{"num_hidden_layers": 16, "head_dim": 32, "rope_theta": 10000.0, "max_steps": 4715}
Each number is 128 + 24 x the weight over the matrix's rms, rounded and kept within 0 to 255. Layers, rows and columns count from 0. Numbers have three digits each.

# up: layer 8 MLP up, 256x64, rms 0.1, rows 180-255, columns 32-63
# down: layer 8 MLP down (transposed), 256x64, rms 0.102, rows 180-255, columns 32-63
up180:126093123170120113116104128141116137118083120166116142146145112142128084089128105115161093136122
down180:135087133112152118110170106150163152134125073144128160095103121149112169097090110103182153145110
up181:122116124135116140119125147095167113092102106136117083135149148134147123168130090086123148156114
down181:154092155114111151146101119095154143158151154083096082140114084166141128108076118100113140116169
up182:077116127150157172110133173107154160146108095125142136111137104142109148178138117118133154126070
down182:095102083143153146112134108087127144150115177140155115129113135193107146140113130149127133143153
up183:142134136152157112158146072112156108137151137103151103117100113114128120144164171085094152154150
down183:113104125109133098129115154114149113123129118102130133144107144125119137128099096138195113089104
up184:123106129157126110123153137088162147107145122146117125165121137171126069144117119120150082112033
down184:147129170138145117141153136104187110109083080144143128157154122073112085095091134147142133151129
up185:132139120168144131129127138096138138129155136087145104148136127129109143132163117110187146136121
down185:128129137123102170160114129140112126125122134132115098130114165166105096121102102127097132123105
up186:126123128134117130147191103131142130109153105158129153131119122141094102133147112113138111120140
down186:147091105138102160142132104145073127095138141141136166121138125104106145117175176122123115137174
up187:156110147172111123111140125138086179122142152144120130136143127142139139135096111107143108172109
down187:117141180105132105125140089124115140149127134153127110146125120112167150118105137125181067060114
up188:117151134126114144164127131123102174163155105096158163148146118162144113119120119127125092106097
down188:133127091128165163159126173111121128146134135077128118107174123079142094124185150128156109146078
up189:153103120140119120154092157098146100153149135138136131110081133144099170137125123124120163126089
down189:111134142134118118132122097121119076086130106115108132097137137140079128135136132100130096137128
up190:166133114158139130174150138127132142122135084108136089157149096150137124125123136138140144123096
down190:124138130082074171109193136125109148138139169129144151133119166150130128099149143109151129152154
up191:143132116129122124127117162104120162175113144098100127102155117134158114184111164098133153150119
down191:109145178127126080142143165141154088176115131163116051102119119067119151107129137120136110137081
up192:143117127127120107128148126113115097129120105141102114139124144137166186111131121089130141152183
down192:143159098174137083121139142145133127158132137135131149104152167133099125128109091121105115162102
up193:118149154141133128164132110131136130145121097097131145147127107141124123099092150107156106127151
down193:121143108097100158171108095136080106166130116122089128133144106148160133112132151134143146128081
up194:089132143154111091130147154145129101121127126114119145067150076203128113140172093109124164116081
down194:118136139123189150097134136138063170140142119140106128090159107130104109090114142111150154180177
up195:098141108193146147132122148090132116103126133155161131137134134118118143147139169133114118151169
down195:136143114111127107121086111154120128156128195166117124104149156119126153126121129128131122151142
up196:164137167142130132147130164089171133115134115075174126130169088157131156127104157132149127162141
down196:123128191116097124097118146112135136130141142092111140151134127109099116104078087137152090171167
up197:117128135140151123173120108153125169150156117138168143099143115092125092090144113128148124165149
down197:137126153137133147106130111088124128137146158147100071153152137152089129134107125134141087086077
up198:141140115124097147139123068143161134134156156178122112145143138115118108144134114139145131156111
down198:156078130141099115160122135174114112119161118120126155141139107164118113130125200100113125104098
up199:118115136148076174168137161140116155129138130085143150150117121137169145113122149121118120130127
down199:119151162135156127137185133127139129106108156131114114106151152171128171142128108155185141125150
up200:112147148118122142102130123125118119121134101092136134163156096132116131126128113126185140125123
down200:127079066135090104087111123150144161121158189111150087143093177173136154129146115156112133128108
up201:137127115175107105120122137094104132104128118138156130112128124174106077144130129148127112149123
down201:147096105141115158129122120112123107129153137159113131133103135103127061121156132098152155127142
up202:134134126108087113163164142143148152112141101105155137115157141158137136155132099102148109097104
down202:115109095141085131075139132123146094144155146151106125106141078118153159120164113104121111115095
up203:128126120150138055145147115140089124148185112093165142141142130122117149121111124104132099089123
down203:136102156110148175108134123076139176121148110152073152109112112107098102125147115118078134105131
up204:105086109127122145130098120139126149160109144125146137135150157168089191130109116112158100148158
down204:143122175128124061159159110116140156123144112116116113154120151128127130156157133112129140112165
up205:131143112136154153158112117151154147162133137139119143085133121120122120158114139147129107115106
down205:116130107136132184164132148149163108091167120121092149122151143139141135120129111127142158107155
up206:139154109180119146128173104127131117075144117136097110156104119132111113154149089129098123121106
down206:153106145147158106179123146116153132143131112152109126128106120147114148141125130094111148103103
up207:153123140146142123133057116145156135123081140128083128140137128150153147107115109097112094135118
down207:148095134071145131067140111120081114154113087125111109163160111164166140117127139118162141144098
up208:150151189083140129156128118099153109125161116122081138095138138147164073154126125131087149113122
down208:122127131152072174135176144103141148127147147129163132136124125132082185145127129163145113123125
up209:114139158132138152096148096153147139148131054064134130167120084135120109137170109124161139163116
down209:133160173129163066129131114162112096142191127111127134120143111169141121072115168175169143128157
up210:139138148151122147121164124147132106133149098126124132097127162110109139144101154148129158114124
down210:120135131099167109146100142123115133134130118132117157142164125144127180149148121120132159155152
up211:119146126125135109136078102127167097122136128141117112161073136148115094152108071089187137142073
down211:105153119133115150145094141116148143116074065139099123097100123142126142116126120139136117126107
up212:090117167129099141168137142132111141123121118112173183168117118183140140116153159121108122110123
down212:170157122116156103158111119081108124126131155114102193122127176116104190133174146147111123125122
up213:133130141124103141163115129125167091122144146111117151129113134146142135161144093118111092150111
down213:114147143132105137131108111146118113119140093132091131131133113154123115164137106075152124098136
up214:118162122103129182166109145148171165069114102128144178139118175121079143135121129123146148099136
down214:108122141128137110125100161112140153129152143119140157127155083112149133142089108098153155145151
up215:114148154091138152114129119116163142144094142185106103086120146131161084164095137133132142156110
down215:135108107139157147166097144135155127143106109155184096177147078120139152121133090129155097137100
up216:155108114128134161169098162161127150160102135151085154112121141127129170131098098150160136110119
down216:139148100121140114121132153114153145135153107143181127133107126172161130162128100109088124164177
up217:078151077141145141117136115101137116192141102134111129107117137129130102143130130096095106194105
down217:115096158096094120069189083127136160065122133131134149176112127137137140165123117120148129099122
up218:138169107106117082113117105096155172155121103151166107137136156157142109130110098148085091109116
down218:119116123085146089118127059138123120132114143160138091115184116110115129160089115151123116121106
up219:152156142142170137097137107134143111120159122139133124176148140120123118167103088119089134122150
down219:156131126106124084098128133115095125120155130135148116104119093146153141148156139130120116185128
up220:114129145146120167165129145130116148111148109147124122087121132116120127198126125137102108115128
down220:108130150100152114141162169140095107094096145124101135181181167119148105116106102069132132143106
up221:123134068153141105143111113166146088100124137167097131095104145153132136118143142115160126130131
down221:161146123142123107128158132111131129201172154131147146123159130101137101163132119127090112178134
up222:147124076192134134140122153147128178099130129146101097096115167161152130211166133108111155092108
down222:141125122159088177099116150111156165074166140093175066148099178073126094101131140139141142075148
up223:049139135119096137160153137131104166155109120090118131146135143164117135157171090125185119128128
down223:144114117151112109179113150120165130107154120137093157096104095108096101126094168136128107125165
up224:104149140132154139115114144139138141081116087132095134122138133169107138132123157101083154120133
down224:113116156099146138138151072115120131179113096135095175100163129123129093145135129101135119089175
up225:140125131105141080184136165096197114121133109097125117134156104131133132109159141098153131139188
down225:126098125134106100152149124124167111100122092159146133134139138100127145076086119166133141142069
up226:096140173129112084130153133141127139126150111139145152129123117133121130104117134107147130134133
down226:124155144165159114099125138122103172132128156092170146109156074142148119143160178130164155096117
up227:121125127079093130131126125119075146085130091114163072161187109132139122114147132175097155123116
down227:107119120142117153116130116113148106117130114148125182139109127125108127128102115093139109130125
up228:184122139145150092104116111135091131146085111119105159159155117152106137133147103110160152109125
down228:072122141081098105146142079084101145146144124135160160114106175079130125127142126155126111099138
up229:141125098097153149104185127110160121086118122142102149148107154161148094110119126142118124093126
down229:100153157145099114132133173155122143118171141119116090119152105107104136154146137128157148127100
up230:102104110129104176142142155085164141122124132096153129112114110162099131125182071127157121150130
down230:107114153143159132144137123096152161125115119109108108125156142106147141102115133135124111091142
up231:101134087133136180071121120125132145107092144131097141123129137138143134148102095099150143172140
down231:131118112140120126117113121112144130156128180119106135106113132129093136091166147128115102122119
up232:157111088124115142176171150100095124127136145117099104186129134143111113121176107139131050176120
down232:107151143176096150097139133165145083149137076114139142148118134110131075129147143098114177118186
up233:152128149116119071133110105140140084114132121160109095151151135135120137134151133114156116116124
down233:132149148158146132133150146134104150131149136125148133101166166134095126150125116140137109148138
up234:127150106126167154166111105097180168122113137131092121130171095102110139107142133109124139132191
down234:140144159168144158093139127166115083150124134181110165145096136095130103135162145143169173105087
up235:108142124131141121136143132198096148153106099133099122123102119149127145108112143159109122118100
down235:145122142118152114146136115130150141130154180115129118114128135142128119140129042149109097157131
up236:090155138103109107130101108116138121099114130184122156102152153127101127163155108118093152093129
down236:099130108149114153125111139122101134119124145125123123131153128145131112134113125117171093143105
up237:133169150104100123164163118173152130113126158095123123083141107167157161140123149151073116148131
down237:143121095131133200122098094123162166165143116095144125084161137099099102140139077127157133123098
up238:149154115173174137141120139072148123088121145154087101083142183140172115178125127160153146115112
down238:142096144101163135143071139111146126115144150092126127116167133158134147077143204131191136119115
up239:102169148127162124145110149103102138156140101121178108162123133087147094105133110089124054164137
down239:057097102111140120072102142115101134131190207075151130152105137105110132144151153143168108120129
up240:140143124119167114114115145125149139150124143122130110101123124121111177150135088139134132122129
down240:161111148093102117155123122107175139146129118103141150128157136158120108121108122117118140135156
up241:092163090149128150128125134177091152159147133137103141154140142163156136138097131080145109116136
down241:149121102089126140117091159091135123145156153119168114119125084149111093116100152147135174117135
up242:128123107142124158154138131158158126110128101106098121145117098137112131108143107149172145104177
down242:170149153107165077167104136123136156111155114143101093101127106130083129110071111139092141156110
up243:133174174155111136138133048132116121126120074132152126159155126142126140124079103100120089124149
down243:109107091108117166103148110088157162103071084130129190165125141140161114095111059129092114104091
up244:114123098134091112091118126112102152132133117146147134160113169123193138106139110135137126126191
down244:135147203099134151111180125111084124126168148087177122129118139133125182131118139160118106148114
up245:133105118132082137108085150151149113112147130107191152126178121118141120109146118106095116135118
down245:128140110117170116146124122099145154162139124101133098093096126159121138166127138117144163146118
up246:151084118123121107111132150088099138143131112112166126149101113132124080167128105149132160132107
down246:101146146125120118122142117135146099133108125145114148165134145142119133119155140117105090088143
up247:119121144126132145116162135162116135140159134135153154162143114142130149132112133146161120114149
down247:122128097137063101116128122113168121109106127159126081105122147104119129095125095100148117142136
up248:119124125116104149127138119101129128094145135135121161103165134131126108119112141156098149108097
down248:137151127119123112134116133129148127164127155143154100143138091155136124148138094105142132171185
up249:131135160079138154119117088092176150104147137130135107173076154127119088111083148105119084149126
down249:121167117143145174148129127138183059107127151176104182089147133157073205146125121148133127144139
up250:128176155137146142102135073140137137152103142131164105155131138114137136154129071099148111133123
down250:159148137107166089143158155072143104113128125117113129137125148105110096127126119080176141137121
up251:075151179143113126131142117106119095113127130135111139150112135166133173123161133138131118110148
down251:098159170121118146126162115135139121114147162137142095117106119119134177131129117146146132102128
up252:135116134139144122132136121060161108088126126135130091151132154176096135126132141124095130139168
down252:151129125116121123147115121131139119072137124123151127112159124107154136140127115123089129132134
up253:068106106164094124127144142118135103122116108125109124131131095152138122104142122129139150175074
down253:154089082165128146138131123104091172098124158133137138113132087143114103124103098146116109101131
up254:127130068138131130126145148124139153100104137119108112133120113124160152113125169132166129103107
down254:107150147088140166141117147133121141134124135120119133160155149117097108126138132128128133141103
up255:139170081103102160106123139127161123113129103153132142104106188122141146157128099143117118140118
down255:170177112102124082119118143102134112102160113159117148124150192108107129163137109148104093121124